python train.py --n_layer=9 --d_model=192 --n_head=6 --n_kv_head=6 --head_dim=32 --d_mlp=768 --vocab_size=4096 --activation="gelu" --norm="layernorm" --norm_place="pre" --norm_eps=1e-05 --positions="rope" --rope_base=10000.0 --rope_fraction=0.25 --qk_norm=false --attn_scale=0.177 --bias="all" --tie_embeddings=false --parallel_block=true --init="uniform" --init_std_qkv=0.0258 --init_std_o=0.0 --init_std_up=0.0258 --init_std_down=0.0 --optimizer="muon_variant" --lr=0.00988 --lr_mult_o=3.0 --lr_mult_down=0.7 --beta1=0.95 --lr_head=0.00434 --grad_clip=1.0 --warmup_steps=200 --schedule="wsd" --decay_fraction=0.742 --decay_shape="linear" --final_lr_fraction=0.05 --batch_tokens=32768 --seq_len=384 --doc_mask=true --train_tokens=201100000 --steps=6138 --dataset="wikipedia_en"
Each number is 128 + 32 x the weight over its row's rms, rounded and kept within 0 to 255. Layers, rows and columns count from 0. Numbers have three digits each. The size before them is the row's rms in percent of the matrix's.

# layer 6 MLP down (transposed), 768x192, rms 0.139, rows 139-245, columns 0-63
108:091105148125122163176166177082075119158082112148115153154143114124136143104114125105097177129081194155163114109186162114129068123113066078134114083063185105117126086152113140178100119121096162
110:070161105093117161145109077164167119095146064132118134164085104182120126128154051110123083125097112126127151126140087104121102123176092150137075098124144159085136137026150129112114155186140102
091:142192127110097130170099129103196133105082142071168140130115188160164106112169115106143093098107159130113128091208152143126122154112095115130155147184150105120111114059078152092098132139092111
103:116115171103068116121133116186102173100128099124130094116097129149098151109192094096142136170129114095130066108152096154111087105114079133134161099187131133077163096135132124095154126143145131
097:103120132175129147142094164025096148115079136114162126163112110144120126098126115134182106099072139158145174143147177134165073123127145104136117139070171122204124145106122132125158164139123051
092:177170088128107070155130047210142088203104164129151140101107196145090096168098064170084161147085153127158126149127148120140156134169118128100087100094140172145110084091167132145141187132142127
117:149135130085154096080110154094115052107150154208099123092143109120111120161162142130093144112090167148065168049114173109136108173090118151150124146116126163099153159108146122124111045088120094
107:147118140131126136138183104170147121134067147111149160059153104142105151126165121065115132126182151148144140068127105156128195131097161102145097138204119151169164100142097140134119116164107154
102:092201104141103112156144103139128168112143175127143114123183117151175132134097136165113114107147115187131159106141121106122056101109101154148133117099168151075114183178099199060118135095127166
092:100162154106072153165137168121101120161002148189102137133160110107155152101137106154161118123091120141162127186088080120170136152116128180183132145142172096149117105051158201183091122127069146
100:144119145120107091168177183141154147133103193091110149116203121139159146111125174155148112127158158076124114128117086138093171140068232069085151165152147097125087168117091126101079139125147140
101:127106060093151137151132148167154103175165118065142107132139141154132089099110148126148047150097158155118163173119170148124173184098146136180188159160147147126151151158143098067151120135140114
100:131179139133155073148139123148106107131158207086161180129159140164139148118096109146133096147142142141136061148100087126141149115091099060126017166159140135143166182118142089104146052118104119
091:149103114126155081155091188166117156140164076145147130171134127183117162129137156127106135103191088120122096137107165185131152146093056148110131071103162118155193125080103094180131137123117153
100:109132132107212124092150180201133088174151128085095121085133115059129084181160160102077099111159147096092148127141152138169130082122136147145151101174108178149114184106184138149115131162156139
098:096165204086151066118131168175143062131129131067139108170116165124135150127155119103119097154081132123138144172144119149160138162137098142126155117200148154101115108152106165094208187148100220
095:092154113123100161115084142108101113160129109196136123088146121111172148089112137154135102066138106142167110125228108118103133185152117095076134116170169125146106073083131169088092114204115081
109:138098196170115114145097125114126137176127107081117127194082149128132168119143146161096106128127142115059134096141235096089102095151110146151107151159093128112152148195143109132098121143138067
109:137166107150170135101170133150114139093158110154110092144122140157103080101141123088117126127105116147071102100136139149207173145138103109051104134139147149187197109198112113060103124073168113
100:107110023120115145111108075155156158090144122131100122109096111143143159139110143132184143119136126123104129120153149114173137118173078084187154151103106136166098156091201105150123124158086107
092:152169165131060115073129106103100148084122077045142131116111150148100163121122099141059137169192115116125168132099135094130129075138125148130165077147088163162070116096160172161122166165116095
101:180111182085107108153119122118128067077163139095146166100097146081076116124164147104046066146157163112111132177106146141130120155145060160105123115120126160127123086151149088148148166148129211
100:177103106092156137153081114140122063153133105113092133135131124131171145067162083109064162149150115105098151158137200086162090120154123141147155108201146052118138126166056117122111149171121096
107:148121126169177096131127112098146146130197148060144166114123140100103116159140110163126069160105133121140157056082114128122167127175076116120156159147139137148114103193137148125119127157079110
115:107168156057131120155142147116143093118115134130108104084188157131160169097186133094155112059074149142119058129084124159098119132060129162080131143125144162138124126112113099124150084118194072
107:149070136061140112125088106100176150191197112109112178112133080136156062161117130137182078119114123103071131098089148168147115154173178162145120141209113093162132115079139144093175092129095174
093:139171137131132132113185110144152145177188166077092131074151175146112104131125060095137166195155088079146134101120110155151072100129171106073135125134134059184133093135144130143113111136110147
100:083108152113156039123072127141188174124145191082141069111153098098133099148066070050108084145161130133091106115112152082171114141138151166155135116158180136065096141142159100216175139140141134
102:136163151098201181130142074157134136184131138167173095155076150119121128092137165171152127129077120156075113127147083155095153073125122127154181153116155103143163144089119158120148131130120125
097:113132137155157136083121146159135123133081111160100101194149080103063087110099123139166176130168132122174186098173113064083147144171141125140180073120161167067130096134106173106163059095120139
096:089167108115086104170077131135110145196123141098129147155128131090125119130159157186130159093121054151062088081129136076110112149138120152119154066165112154132174144129111099127090173105132173
120:159148123111108133120134107146130142135033128138084162125126097113084078146075137181175141165093102103144150066090137168159138120089121136120042118159148120180144124139167156167159095135113111
101:102041125098123121099159172201106123116169124153144063119131116118124154126121154119086171162171130115154101142132145092149126133135072140089123114115138131132134185116139129106125102162071169
091:128135108140119164132154096088143100148133152120107192142122078097123169153083159141172147176130141121160101111173145147109165169124132145126120109142163153196137145135095121075165110089145077
102:104130125114120088131122139120151159215163115145150212116153091122187100165170108086164151103153112076106068152162114176108114136130128100092141153147160136102109103079159157156160080118099177
093:143090119102092132100082133160160110102126131118155125145081081089149086131128088104119141100148119114145171187076109085078071101181067130198121136156114118135145080086141158091154147172095139
096:111108122125120137131089090110155162156151113111161132148102120092117090132111085048152153157121146143158125097130098104085149090166178128144129151160198131174169104071131125104126155095139077
099:162113117079084142155155177164082132116130123148089147124158102112194080078123137150112115189160111097123149137105082091081171148144175181194122079067043124075115120124115167160116158143113129
100:134114135101144147079187159149153137126159125069123144111063125090181153177131071097122093127115131155153084125045133147155111115135141129087124124083130215068136083157109055139143093096133173
091:139139189189117147188167141141126095166064150116150140122092128108114113107060089117099168138090097112114077131143184157092159125134134112118117127119128098082114119123139091124110204131094138
095:080174064118157152099135194119141168120144118080143123164120140153132147110080122159125124174124089117082140159093116089110124102141204116144139160128148152156106068136099130078141051159125119
096:146077159128153138112156103130157100097112113150136140115135124133069158121164093171132077067132148116124149160118180143120145094138145111139185118156095135114081118113118085125182142125115101
093:059090152118081146113125149074139139152154138145139109121150185102146127148124144088114143128109100132084130130157157124109060108103166129147100147107119093112155101067159131113105174152106045
106:163113199139121173047130065100120144111094102111124178095136135144200100091115113106133145110119072147113116106097158130158094154143141076124176119092161158171129178103125111120091129152139122
102:145112105172111202120180165157140088108125113130158091054185171127110076078120100092140103084129130180092150145012102156177162085132085112096120096105102131145125092117126105173158128132102103
099:132155075166179090159136085163145102199151164071092138145135114148076178110155159112115085095097099130099088177156105122151173035159119131124141118122126132183102097134137102123155094059139144
095:067155145111135106112149096073105089122106162186074151140131132199103137092109142113116163105110109081134162109159065155093196108133108113179121064164088177128098142130151161172157125140046158
098:169146161166109119120133160162137110107063109105133122103090139102124122189173147083118091148159144168116158129119173164115090104098163104084166086118135153121154109210067091153078148130156110
094:080136200122115146105087188121093160144180140148093106092146144177109126143144114083124085086125094078120167132131212130097109161166170120175137081137132143118101081102204134114172143163116122
107:099096133144093182157172086091109111162133098109079203139118040079064114110146173155138176186211123123148099177151121144142139080103129103068154183147110132087072155090119115138143105080164110
109:140183077109117127064057127164098158140080073080198080145100105129156125113136097098170185136104124146118114134116095119083033107069104164140138117148181143170140153118113142131144116217115158
105:170128087098113101131135117179163184141080115156096163126048049092165138118128127189094135112118131155077158131144133103119094130139074126129132136166116156164122114093118136135137117127131097
106:198115131099124110116092122116169086107166096088054120168160184167123108120149122127167079093122104139130122093129134142115097172116178183117118058097135162175176142146103135102158099140121170
098:089149127119079082120170149148115149184148188114129158101111109143094092078104055160097149144158164081106127159077135116197068149131092146150111149093130143156205063124144133101127143116171124
096:139115137109158127164118079138143111113197133071090132159092126146113073145085175162159112117098102140174079052095115180125149177175137145182126152087083132106079181080146090136154158116097144
100:197076167109145151158100138150104100135112158145125112150111111118089145188166206124071127202087091134124139090123128144180129099120120110113058163169116138108178115111126157121129161099178133
108:162127122116155127115111155138069158066090096213066071138105122077130126106179088103145160171115141103141124178087175080129075132161139157161189095162134139126145168145153147153167175080151126
102:137033161128108055093085059162144144131110090119081056133108106131163157149143105157142088149138167126137124129067079186101127141113147155099155136174148137103078162133148121130135199077130146
096:116056233127116132155145111105128086097166131092088170089068093142110181161121179124096126110124161148126172140115137099152176156081180130124180172101111177157084148134099114099163141140147064
105:141133132131088127139092116123154151112103103153090118169135134074145094166139126124103138146078127158107116111096119109136200089110113122163144196073158143163108143145188092085163169080121058
105:108100121125119132114135175147144130088158126138128161128061156146126131157141096088133090147048104151172127175128183111089088150094096133135112126114064114171129148163088106178125156150116151
099:094092091074092165157107133113110088117200128118158136146132108100137124134140110170122117168136149080139097148128142073141073130080132142131111094177122067189160131149109087096113119128167094
107:176120112075077184118142100171173104126143141139205093090152108148138119132161142158111103131167159168086194085095114159144126138132096138118163087167112137128212096135135148091153132142136084
097:143086151084110169054149134148163120090120083163113127144135074148153156138185119185113191086128136182150121163095156125089108130086115109104148189094163134085087067158131142097123109099084146
101:146211141137162115136104091144160106117128128146134116131117086151098100137120193126119110140084068160139130149159130136073177101116121092118076173114088089138170116110094126087075158110179119
096:239092128100134095069130102152103102128127159071158137145118108138112060092170123093118127103144144109197107122097152122107108149107149116142076175173143176108138191162176100150067141105145075
096:151111120100144130137081166092144145178125128223090094157185123099134128125165089113155106062133142147132124094095109176143149115059143146141141143152134118186105093109100150112156153177135141
103:150124075125147144146117133136154129161100122089082197209152180150100111192074120145163080116168124120116142119114127060176090134134089136082166113154117065175139134134116129132152100150141167
100:110106098140115109102124148162141094091070146075103161192078118154115132117100081097127125099141124111151104098080173111187087100092124107129187144113105186166119137117115175162148127092093137
104:109132029053118165197120088117127064168116141096167108074188144115144045075092072106143138058140142161094090130094160168122101155122155151156218096107074119150110119127114129095159175147107153
098:146097177168129178145152106067160128159092114146103130171105157138116146069112175167091109112079134169113130151183121103112136157113124112131105105091120179107161117130148120114142127117123105
102:062123142108133156149120120089126067112116147080109201057119134175083125103155142136160148140151148154114146160110123147125149123109112130175103114135168153152082085074092110157067066109107131
097:133127094126127157161152109133144123116044124112135126124153140168097089092179134102171119070153150107145151141102174075116102112191110165154149150120085157093139073093156100142135170165099062
097:113083156143080154152100179201158146130157140145085083132116134104141123140118140167083095169083152184145135117137130190161117157099148078121143092186181194115100169157117141086103143125113127
099:164173140159097129139123148052159155100169157167165132183174125118146114149180187198133102168111082147093143080159147124122120132161137121115111144182099127118165088076131111127135178084077168
108:137158108137204172177129102149153165126159165140126139112098137087162060095116121065136090172105153089135119128205125093153107118121142109142144137091134122119109131158136164110156142197148163
106:042122101117132130157077038147129115161186124084118146103086150184133124143154131080162159045178114159122199133111147142101141176132107165124070180136114119132157105140087089151121148136201142
110:135117146135202121122099116185099149132135118181117142162142121138169152175156124108119090130086131108132103144121121132092083174066104087095165106089132103135166166149164140106139134106123153
089:086186139168083088148129141179177121066053091122136060162095143168084151150132118119082156125182049089115097147142116148078150135124187116126130139135149137158114121108095045185136077139199151
104:147093180109074119099096131162171133146157111192119148096162157110091127106127071148116147101081131142143170110077161102118124131134163078101074133144126152131076133113119156098126148116157158
106:130178116062172121175087119057114119106159120183115116152134099091096174129102170154123173161119165107148101115135144086117146146146146093171177185101166102108082192138114127078184137139108169
093:200133098100133136075160156154145135130127177119142115107155197142138126049113135124182165145071110136177170136172075096175135159151101084087166065142097125091157136192054152069139160115137195
093:070106155126131067117121085160084107118188156101147100085129116094198048156145143079122138137112120181139094059117084154092065138153129119108127173126116141145118110148092135072151138126126122
093:110181118156146131132074119142112084128139158183103109104137140163108165109088145135131136127069130159137134116183066141205107148146140102124124169089099111152144159074087139104140081225187075
088:084104168147151165078118149114123138179122068137144103142087118094107160175188184131124108147091117103079120163061186123147074102129106118144139099162132084173135103057149172139129152120093183
110:101127142117144149054097119155163126102112100156111132152092139135079165090161180115138107079175156147134130030133111149117139092166124137130187165162125119189175119131206154129043139143138093
105:119151099090142174122116134159172120036069130142033131073083166154141178085095133076091154110108144139119158080111126093129067182099089156089152105089171147124129135093136133133119150134133137
105:127148195122137165173113138157087072144126108137107103144071082190167140089185079121084132088126116160182201104132128208118124110184102149124134141097120111160140162092114144132146057148129194
098:116128117091145173177116129149099112142124063104063122154165097097073094153159165181196116146139111075157102158094169120101122198137070064158142168146183166118153112141076102170135071121193140
104:070129169116100124117121077120154084145117149109143164126163078118204165092150114112107120155147119118135110147164102088147159135153103174147117166181088150171110136093062135117189116177106132
092:145130118161085125157104133123132144093128166163088156084126112123103106143162148129133074119158141131081112132160144156172102108154095076187097135110078097146110131112171100049123151135140085
106:128193114174181163064147098107138153103150149151150131139047158205201120107102163108104042155078112144125143117087135160148095155143127178122083125152123077169130157141102152196093141113168144
090:105103071142109131131165117122150111124118124178169101175167123092176115076133128149153144110131136150126141116079134171135111127140129163135178103084125107114062136154100113113091109048114111
111:118059135097087103160130139156118188155050086154104128072131153087158105086109097152108112123091102153154159148170134131136197143117123102124179124160125088121219192141085072070100151143145166
102:130161116139093092154134149108157173171148144119104109142137056138163137198111093145082140098170117200165089132142084141073146122127116118154102155196164114094055157088141117151126122105138124
095:106144127153124151135089128124095122122142134145210174068061113124110148123106078072153132189130143136100106162172113130118095133136219067127082089122071153154150119128177073159119130195155165
097:060116145127093186195128127091153164126152122168203081092073130121138155162176133152109174117117055183153053124073180128075074068079111102142088120095115140118092078154067144102153172162092153
109:132146068109104129156128076117088107080154124137074180118109150105114125124115085182131123162141147130078146161116162153119103146145115145115134150165165083138101149125134119196078131103125115
104:083109124097107138121135145140128133081135137112128124092084136118179150128138098146063082147179118125159110174160132132109123119187210145111160118179122105077116127130144181166142117086098138
096:098086123147115117173151084149118109106083154124124132140144084120108073171150149126137209104139157132155141143156109085194166116123187152132086094121085082070144109124136093125155130116064096
089:137109084162113128129094100043087173092148146111068095136123128089123112165170113091183123193132096130074116131133122130159135110103099082112161117122092143166105131077130135215105135133158127
101:126152049081116091148168108159100105126113131140157123092140140060180148126128078156097163118167107119068117147210096092152151124084177161108130145066111140114131123091064133126120127160146088
099:089177133096139087121144090131100134091095117100102116180181167108162075114143135176139088103154122138049161084187075112124173119115081094128143110115124155096142116155122104130097120160111098
098:145102107159172138085163091130137171205163099131169102094074193173179175086082143163108128048144146148115131093154139092179166143141117134095126141038070131108126114085094133140120094103097127
096:151159123092255092120131180114151157101094202129130099081144115110162084165102109114069141172120110145092132120140096158159149141090110092108100074106106094219097190121151120109174122143153145
108:104100121088131086179119153080142146165120125160135129108130105149185107153109157162128135117149151115133104095085141082115118142105152046147109082057124162121090152135135141088103104121149145
096:179129167077056168112138148116041045096129130128174180060084081150110087142129151150164131107111150073134119119133121121163069172123137128111144148160112140130098077089178153163144124099096120
# layer 6 MLP up, 768x192, rms 0.397, rows 140-246, columns 0-63
104:097144109138104114158119111185182106133126158079161102076163106145086141152103188137125116098119142092138097172136180137089066118121096076147064182132133074107141095074093125111075088158126136
092:146111107145133104096156182095101103109139132151071122136131078148092156115139088117120129135185200100130100135086063169099168144129153167113114121124123113130128138142171123132155122185145122
108:095171151098094130178123176121066104126132155136099136129104200136136153165168187076215121187128146069114124072169129141145138086154116169148098155122100168152152070179091145101141094155136118
094:138124134054113077112130109190158116128177165189086111099189166102124105165119115121069144160196095124115104099081100136119164115176107123106097113157103163109116128106184107140177130202158169
099:134129139181137094126153166152063150113166135143126120189101130120146123125079177099108153086114125161099132116120145144082111135162101125148150151033122190120113145171210100063155145086140149
107:113165165123192060107141128113121123097126141255087155070147082098141159127119128101112139169090174123105157133161143113117200175143059148120130136077104124137084157120103061177122111131138102
113:179069105148087151138126137140146162081106111135214118127115153087126139130142123109084114138133138172120125129120167082063113139119229158119027171128148103121146154138157157164139152160093104
097:150118086134175102107100154118136114137089144096082131159122162114100118131077116055139203145063158168079078076170113112154136138160124082186090123106152143160141095125123066112155143136108100
095:125103122069078124119074102100169157142187160118085098143148158142148195164048111113068138157164101091108150108107085143123112139086121110137182070133073166154130096107104080110122130096137106
099:168128126108122114143160135124132165148145140173202103155139143151089107141146131086094124126142106160126099134159153182077112142144182129137095148073101144135184079142172101175144150140103041
101:104124090079155189102147137141110096079122154153117038102117125112081107103129084152115103104075110148141124172101142138165179121106138115207093127091089129150137147115120132096132107094159128
096:092070163114138175130107119097157099142145068102128103103200103120143074139096129082135126138143153115127069197099158173141143143138124143101165115153173173159128104142148153083141133130172088
099:143157133090127128132116198182124050076102097143087162124148150151107100109160150136145158157115156068104137185071082106168157137146164145130112092142129150070146107150097199094109129185184143
103:088140081122165170161077122142155138119114102086165154116103080185069106145132110152131102162162153134097169121088167155117116103068122145121174120067070123101147177131155109094122103124153093
098:163166125145132141114144092145081091135114161180101131120102131132120129153109119154088161120101087154127114135098138086158105128108132139170095124139084123123198159119173109109090071139157104
098:134172105058165080108148091113082113135156110150170166147095137133133126147103142164134085130190161102126114135135149118169113203182154189117150103122110158092181110174137111146160096090162178
107:137115148136099139064136158092203110133109141079157079101079116121111129075132145064112101184091123183120085137158151132122121068181107128208141156187110140119104136170120118140090076156133107
113:182104108143196097143109084131115092135122104130113131102125090153139127112197134129186169127134115156128144137127096186143157088068130129126055132147115076117114120111164098147167126120050066
098:093134072126097222091178158144059145132184109125135125157097131131170147097140120141196150096087131161122136126097065181136140082181126085164130193201098121150126134146168098106136072101106125
097:101053110084198135135139164107141135135176087059139112131112127109184159107129170105170122089124093143091110164099091144129161081147098104129158146122113156117162101126145082155154117108108197
098:056129159127154174173087103092151134150115142101137104149093152202178181147110097128152185116153139097121096135158114107113098139126074121149096149118157148119108159109101082131116180129120146
101:103108097131130145124130030116091131144149108135125112109148124124138098103117139144143163154143113147069068129100132145144153157167140183126151127158058098135174129195095125116113142164150180
101:146098163161137162100148083204129160129108116113171065094088122165088141182139120123079128112122094122157051097182162137118113074114108129136141155118163145134136153108152152130153110137080156
108:167133154146165125119127097137125116089123154129127099126182127120117194111114151093173160125131130143088148142073120149163144090087141153090131102151058102182111153125168147092122100156156135
106:112168067129144085130128156118067141128089127131081173117095094127072128147140141143135178176125166109129062128129156155129111153115093110147119081100083096132153143174137179083098117122129156
095:107103090125114123159168118099117180093115120162122111137078121093098172112120129125168123128110145161098062190160153080036137153125098139143128122087130146163120157139141118132121089180194107
101:167153158146138131099179114201092101111147116131178167104119100098084179158124150101131160123171108151122100130118139099095082095137175071088128027100140087152148116110132127106091104116128148
097:172086162193122147151104182180134090102158156109085124146164138094133179187160134148099159140105159093145145067152169106137081124118112085073134138116122111130137122085134146065173090098111131
095:086057184182114114162145128102116110157080157145148130139127120201166153144119165182149073129146133115114079160126066150100132139092111115155136255134114139184150130080160124111127130105099125
099:189157178097130091096078152122109106103185117107148171120161104156119086202150095134138137137120133114198146138105105074118098097103127092140081147154101158149119102136142069102134069130179172
115:145113110095153121106174142121174133065138153150128126168126134096127150170162139132231107135165151129131125126112110123194117132085132126113108118142078114150126120123170080161255114102101095
099:154155129113144082097088142100129129099144134150167165128132156127093163107129119110123163157155153122169170128103139205077157087162134169138186140162086126142127116110132077116083174183122106
093:136127126150076155089148157138185116135109066100097061169162115094074135094112117096079125095078076139059088244079154103130173126125126188165156193144147137074111100140152119105084110166176116
100:094077117149098162167164114108132072131208157189114181117102123114119139197116087210143141145131119110187110135146134108147166090107089103144146081139121098148109168092079167125098160109158143
095:131116142115091116107129142139116134111124145140173082103124127152081124113106160121165111130168152101170122125115041093131095196139085138143101096095092118131137132160171163070095081199160179
094:115183103129140137129114177125176111078138085104166114112078121112129151141200145159076146130145093136121127157136128162170112103124194127075152111101080098073105138155111113141099121122092214
097:143070112176132161095146116147106129107092135098113105120163117100130198142072144090148101127182076115156187113142107171124150134135148113062106139142125140118163144108164127125117114091093138
101:126123089113129144160148137154133193040097134128151197143075103132141094107083101133100122150159133128097120107116184147045167125076084107126084148157119067132158130166179134164137128153147116
099:131094175122121129073154191173133127126123133062141148123131133130116107128148079149105174121199119163152139163103031130128133143155170151169102097143157101120134072113119102100104037116092119
097:146101126124143094092135200147110147127087168092180176157113124105114134131110160129188139106159120121129135121189140165157070150143168084149144116151100210146105082113121101103100090114124150
097:129062105117111127144140091126108058182115077124101135188137061121080162091129076122110127090164153096135115121129164162113123112087137123162188180118148073148148130141101176140140152196158169
087:127091127106100144082144170069092172090120094136184160123162109124070171126130158145173184136095130058174102167089068129104111087120159158108106145095110107164118192149133135163131121154158098
106:147178081205140140146156145118170082101107096175126160084149129141104186116077113146145119073145103136128107107126098112158155161138103099091154126091128157120088154092197122151121156140116148
098:186113139102150089149170134061079140103096079100197141085187107099072143134080185103108078190119140057089144111098139152127132093095086147066103171124109158132124072125119147092095136132113180
103:170129147180120161136114098187082131126183099208149127162105132144090052142156131124104130211113103091080148177151144181091099090084150128074133088089091169103087205120134152109105104141136021
097:094103144032126172132064133161114068135085136126109177146081104123146155069109138088137145062163096135117161123133139111119121141158126150096096122150048143133167167133119133166147091192104164
099:091137162143110062113136152135130157097107119120120112126084128125134191252151144130153145141154098160086126114148078168094076091108129081110078117158100095080173153123171181073098147150111117
098:146167080098157051088112107110095149055162148177111139113107140100118114154095172082146137134102131132133110156100104149086170154046132141119114133135178134170098145129082055126122097242078199
097:118166118093178134092110111096134115097081139132125102050134229127176066124157147117143146110118080169113114147097061085100120203099139114193129147091082131159217107150161169054173121167122132
094:090092134152177124141159157169139072111078143142076168105143137078077204161116144127099053181151115096138113148121210169120197138182113088045107148108098152114129125068121073069097147118101099
103:132131144193077087168130168107124083144116119130134082157073134133111127134115154139066140128091117113142152149129080148120130119106122138105128137104117111169061165126135166134166111153176084
102:187051137135094162125091144148119155115133165130170173108135173075141112166141092114157158160176179148153105125118114180116154134112131092101076144142106099144118137109114107111131199150065090
098:171161108085178122107123160150120139052134095113186141178121117145169180199133103126204109096090129195117151101140123096123131095141159096084146125134145109105110132165170132121153136144091149
100:159139154117120208143127176096101172119135086128152147108111103154093110134125158058074130095143125093166118147143081155095171114187190191074089142134126122145095127159100143154117155108128151
097:097146103122185128136115124172143130055120108163136132098125122078127078080163180081117118105154072075170167116122137129157038122111212110142129102070091102086193143134134168163170112202094098
101:084107098152179147186176092083141112163074138110131137121126101109112128124152088163206125104136181159119084097156214100114138131096081128202132083104141109120149179105118080201127161074101158
102:136094156102171123139168171114106126142118136153108150099091158162129143073149139125151183099173148113131089158148125090124048144129109186147104133180139132054163147121092160113148112129149173
097:101131138078091174128079111108095105068148077171187140166134140136111158151131114129130147177077069098107171113136125175113133157173185134103172102102121128104186128176127116123127132092178131
107:147126151153192142100088106149158152155181112119118112101100104127115128161190118079082197112111154097104084183111115115104100069107081102155158168130052059207083220115117105158135130148071097
109:141129176126091160102085142101134125127154187103167096133172111062133118088117126196134133132106106133179127109110098129131091098127164169140136170137104121119140159145119138076127122138164132
101:153156111136185151110176133109129098101093158038147143131114096143097089185134186172127121185131149135122116085173159129178111117159137098076075183132103167058144175118113187138120083140141120
107:132171116173120136194106174063129091122130094163111129161144107104090123079131153068144159141161154134204090127101095181142117103164102176146115140165113099119151135090100106095134146112191124
095:091120139094129133138150117078157098175138121147130095087171151128137091116114175094167150107059132091104149114157121153144142102093130164112089124069132174125176111054176200161175188163157080
103:148193116076171116141055108122071122093161184127148178095133148183110096112142203108113109152058154089089137148143124117144129141112123098131128143110118047220169136096076093146094131138134155
096:046163155162123162160080124114176115121145028150096149147120087150136133170134153093065051184147081121105096086153125102175119086113108097098149106089111109133167148119138143098149098104157161
103:129149143087073131093122095126161181099107100097050184124080135164100107134138146155123178159088131107129148076121109135111146116038137181117143100117144161130110171113100116111146112123145063
099:122176132084154143145118109116175141152164207103135170150134146087096086116114169156094136092123138112138132141132095115153102146097085123126128174134110137149109154106177066101147148088135145
101:164171124073132069131118179073120064156108181100145101099184125192124085139134171058148147127150108113146141096138118121096104054161128144121084124148068114162156111159141075124096113122139107
103:101105123152090179098116189187172167128110134133121157100104122144140112154134129109120195130162130129076185125095103150118112163146176076185166126036092140149142098123201119091151130075117164
102:137125079180144142118173123088176148115102165102148105132180134163107095077116191115109113148133190168108130087070040107125174168112107097117132095129173118100123108104147139138124087145166122
100:107158093124125102100087107118195198138090158108134123124111107128127196136083127077106140154150101099093097126150188106125190088127104094136107103047150135139083120079109135162116131158158162
099:204149131104152097092214108149135115103097131187144191119112101174102096090151098140153105108150092116137127086093121075178141153149135160127173126074100138142124119143112166067136089124202126
095:073096134161144167134097168076118170041076143097176128117148129158098161104145070140148127053124100103140120142089151129151165098114157122104127184115084113124144111127150159171135123156144154
101:144109194126148081115112125126139112101129234121130087149160149121121171131090148147167152158160147099134117130100111049171168144138101142074050096107134098119150094110095110134163132113143145
106:158111122118124170209067146150107126084160090157156085093137130092135078148094153126119098104168110078168156088135111169112097167164083043121107155185075112114155168184150128037204090135111108
102:068164081132148117075143115133092146109121069142086123106124066133178127174117164180086153208108168123176136171194091167135142153117109045129136087113076101076053122103142143089109134127129177
107:114121162087144124105138105147133148159089116128111098123136103084120106093129160128108150176144118175138093167119169126133177120103073080075145179141135122173184165105176161124149124115120101
095:146110168097133152109077098144122162129136039128094190132172135132063085123077156162083128161102159113103106113126112132157109174108089103102103131171165179122153150130131137144144114108162136
100:139144147105148097090172136089162136128141142121143143154094182143163113107099133129143134195111133091058119149137125188151145138058180160102108130169152103062108144107095085111170132115102133
102:065149129137115086090139071124145183132113178145070205174155167148084149141113149096098145139172132183078154113113135080148132098144120080104122120114189109109148141133124149142132126121096194
089:076135117119124123159152098103086156096133084176122094134142099193125117143145170153095095150156117143104103137091170115109104096160151176162102095145184158175132063076178154179144089174084059
096:102161100166072149221149126127125121139100086165202133129099135054131097070152148119094142124110126112148138116142085107105136129140109151106083150185084158154096132129176133087172083133134138
100:078165101078109125118116118139122112084099165124218123134108093151154125133059194124106142132111148122088173065134132174157136145114126137120171184149104098119092190133106125159061119224145125
092:135146107143128153134141136071135127141151135158166147105133110117093116165107135117072068128128122140134170135121112217166131144107096131034100105116108130082145129121141141134151127144125104
107:094154134125083145128141069141098180133140085185115135129085093132092128139106123127131151092133170162169135118133086149092079154143112097130134088209153168118167141186112198101138121146124208
105:109115136122162089127119160148147083120064107170132133047170121104175104115087127097166101129110153108155102113179114108132144145062096136135150163124164109132129119132176165153048121144085147
103:182143100111172196149126105166086017086150078126174115078152137139106111080087107164156161114137128139134169125090153120101184169151109090118142115156079166115061115080167103169160162105141063
105:141195135160151119119138147136122073183127142141158108087163098105124055124142078048139119114128122057130139127125116114116186120129123158172127170142185182161212127085119129093174153151172140
104:092166117168098170224063147089135122075122088119166153075167145112139126083137056122092138081106191143158161113176095154134140148148099109110135176130138125152063099146096121124139134127122097
099:125110103140094118144184098190073123081168162130089128150094126121101150122137087155182120131203105095114099126114148075109123073134147137138154116107110158157122084168051140147115148111155070
103:084115180184158097162141163101194128103136130157160143112139122094111186123152162101062157089079086162120157103148094093081134153184182133098124161103161111119153124097145188171125113135130103
094:106150150151164141090133146134136102120156072071097162118102148113147146152134068166089083138158171100127176101046107136119121133151110147122144143159146158100096053139138108123138213159137172
103:113087118189159109093153131109170111156107139128104155084105156121105124115108126115123179078117152118163138112131122135136187137117149152104160112171120187125180147181102159194151115103153141
101:145119115147149162060089076098086105149110097052149135128226142126106102071112167138169121131113116060087108105104153084145136143122140141159125145129109175154138160100093097092063092141140206
099:157172093115120094085124144087152138138116120070083131075082117092161112136116190106170117107078112121106099088147145131039132121131115170172117100064108149112112141173126130086072092106042171
099:134098133126104128093150158164134060124087168134153157150075149121129178170080179116127119127112151144119184078175094134143122144132107038093136138094174139220159161118190153131107172065114103
104:137129116125132155092137094104106184042121142133170196130100187142168170114088128125132151115141142121099124137094091113112109158071176158141126139136166124149126106135110110123148103119163152
104:172141118154146147173130108113127166140156074136062147171098117111103168079137159097099134119095154188143099134099092160170143111066148099084150141093128112102153105092146146114172132083166095
096:124168134127140104143085177104106167148187153151151162158153138123096104150133153167170146171132152132191115131090133050145156116174072120085126144111107128121155026175173113061142069095172128
095:074109163096100149068188115208146138043118126151091102104130129146136087172134151105091099104151109086118130124147192078137182070093115124090108140156133141141062147116151122104131064146098165
100:061153103114147105169119112130094102134120156072168163097192142073142123140124102096116185194154127113198074152151132124122045096112162154154095129113102121120129156147123124104161099131135085
098:124126112165164142162143146085137143107164113083114132099104159075102161168129144064114186133079138073110102076115150119067169123100164104063148091123151087165102141109173128088150064147139096
099:105103152146158144127116156144057133115026176109145149148124122124192097124076107157178117134190173144142141089132157110085123111130111046145138104145118113165122122155131106085129114158123122
101:139167097154109142055133122117069135113101112120156135139090134135107093124120101115110072159146127124149117156151121137088184171082100090129126150133113105165105113163187076117137119114138165
100:138138058142157143107151084138086156095147101128071160139081133146123159180125163130153153146141175101100123124141108096162122151090113119120133157145139106127158138144109133114153116119158097
096:106165119107185145102133110148141111178162089080171188108080150150196146132156135094174105115147102092128102153147151067125107137080129078116122113129083116085127154114140118111174170166139117
096:094142122149137120147092131173103074110111105078112093189124124162075127118156200113144124095075144166124053099142135087149120140145147108125135189108114135154086165216111171103115175083094130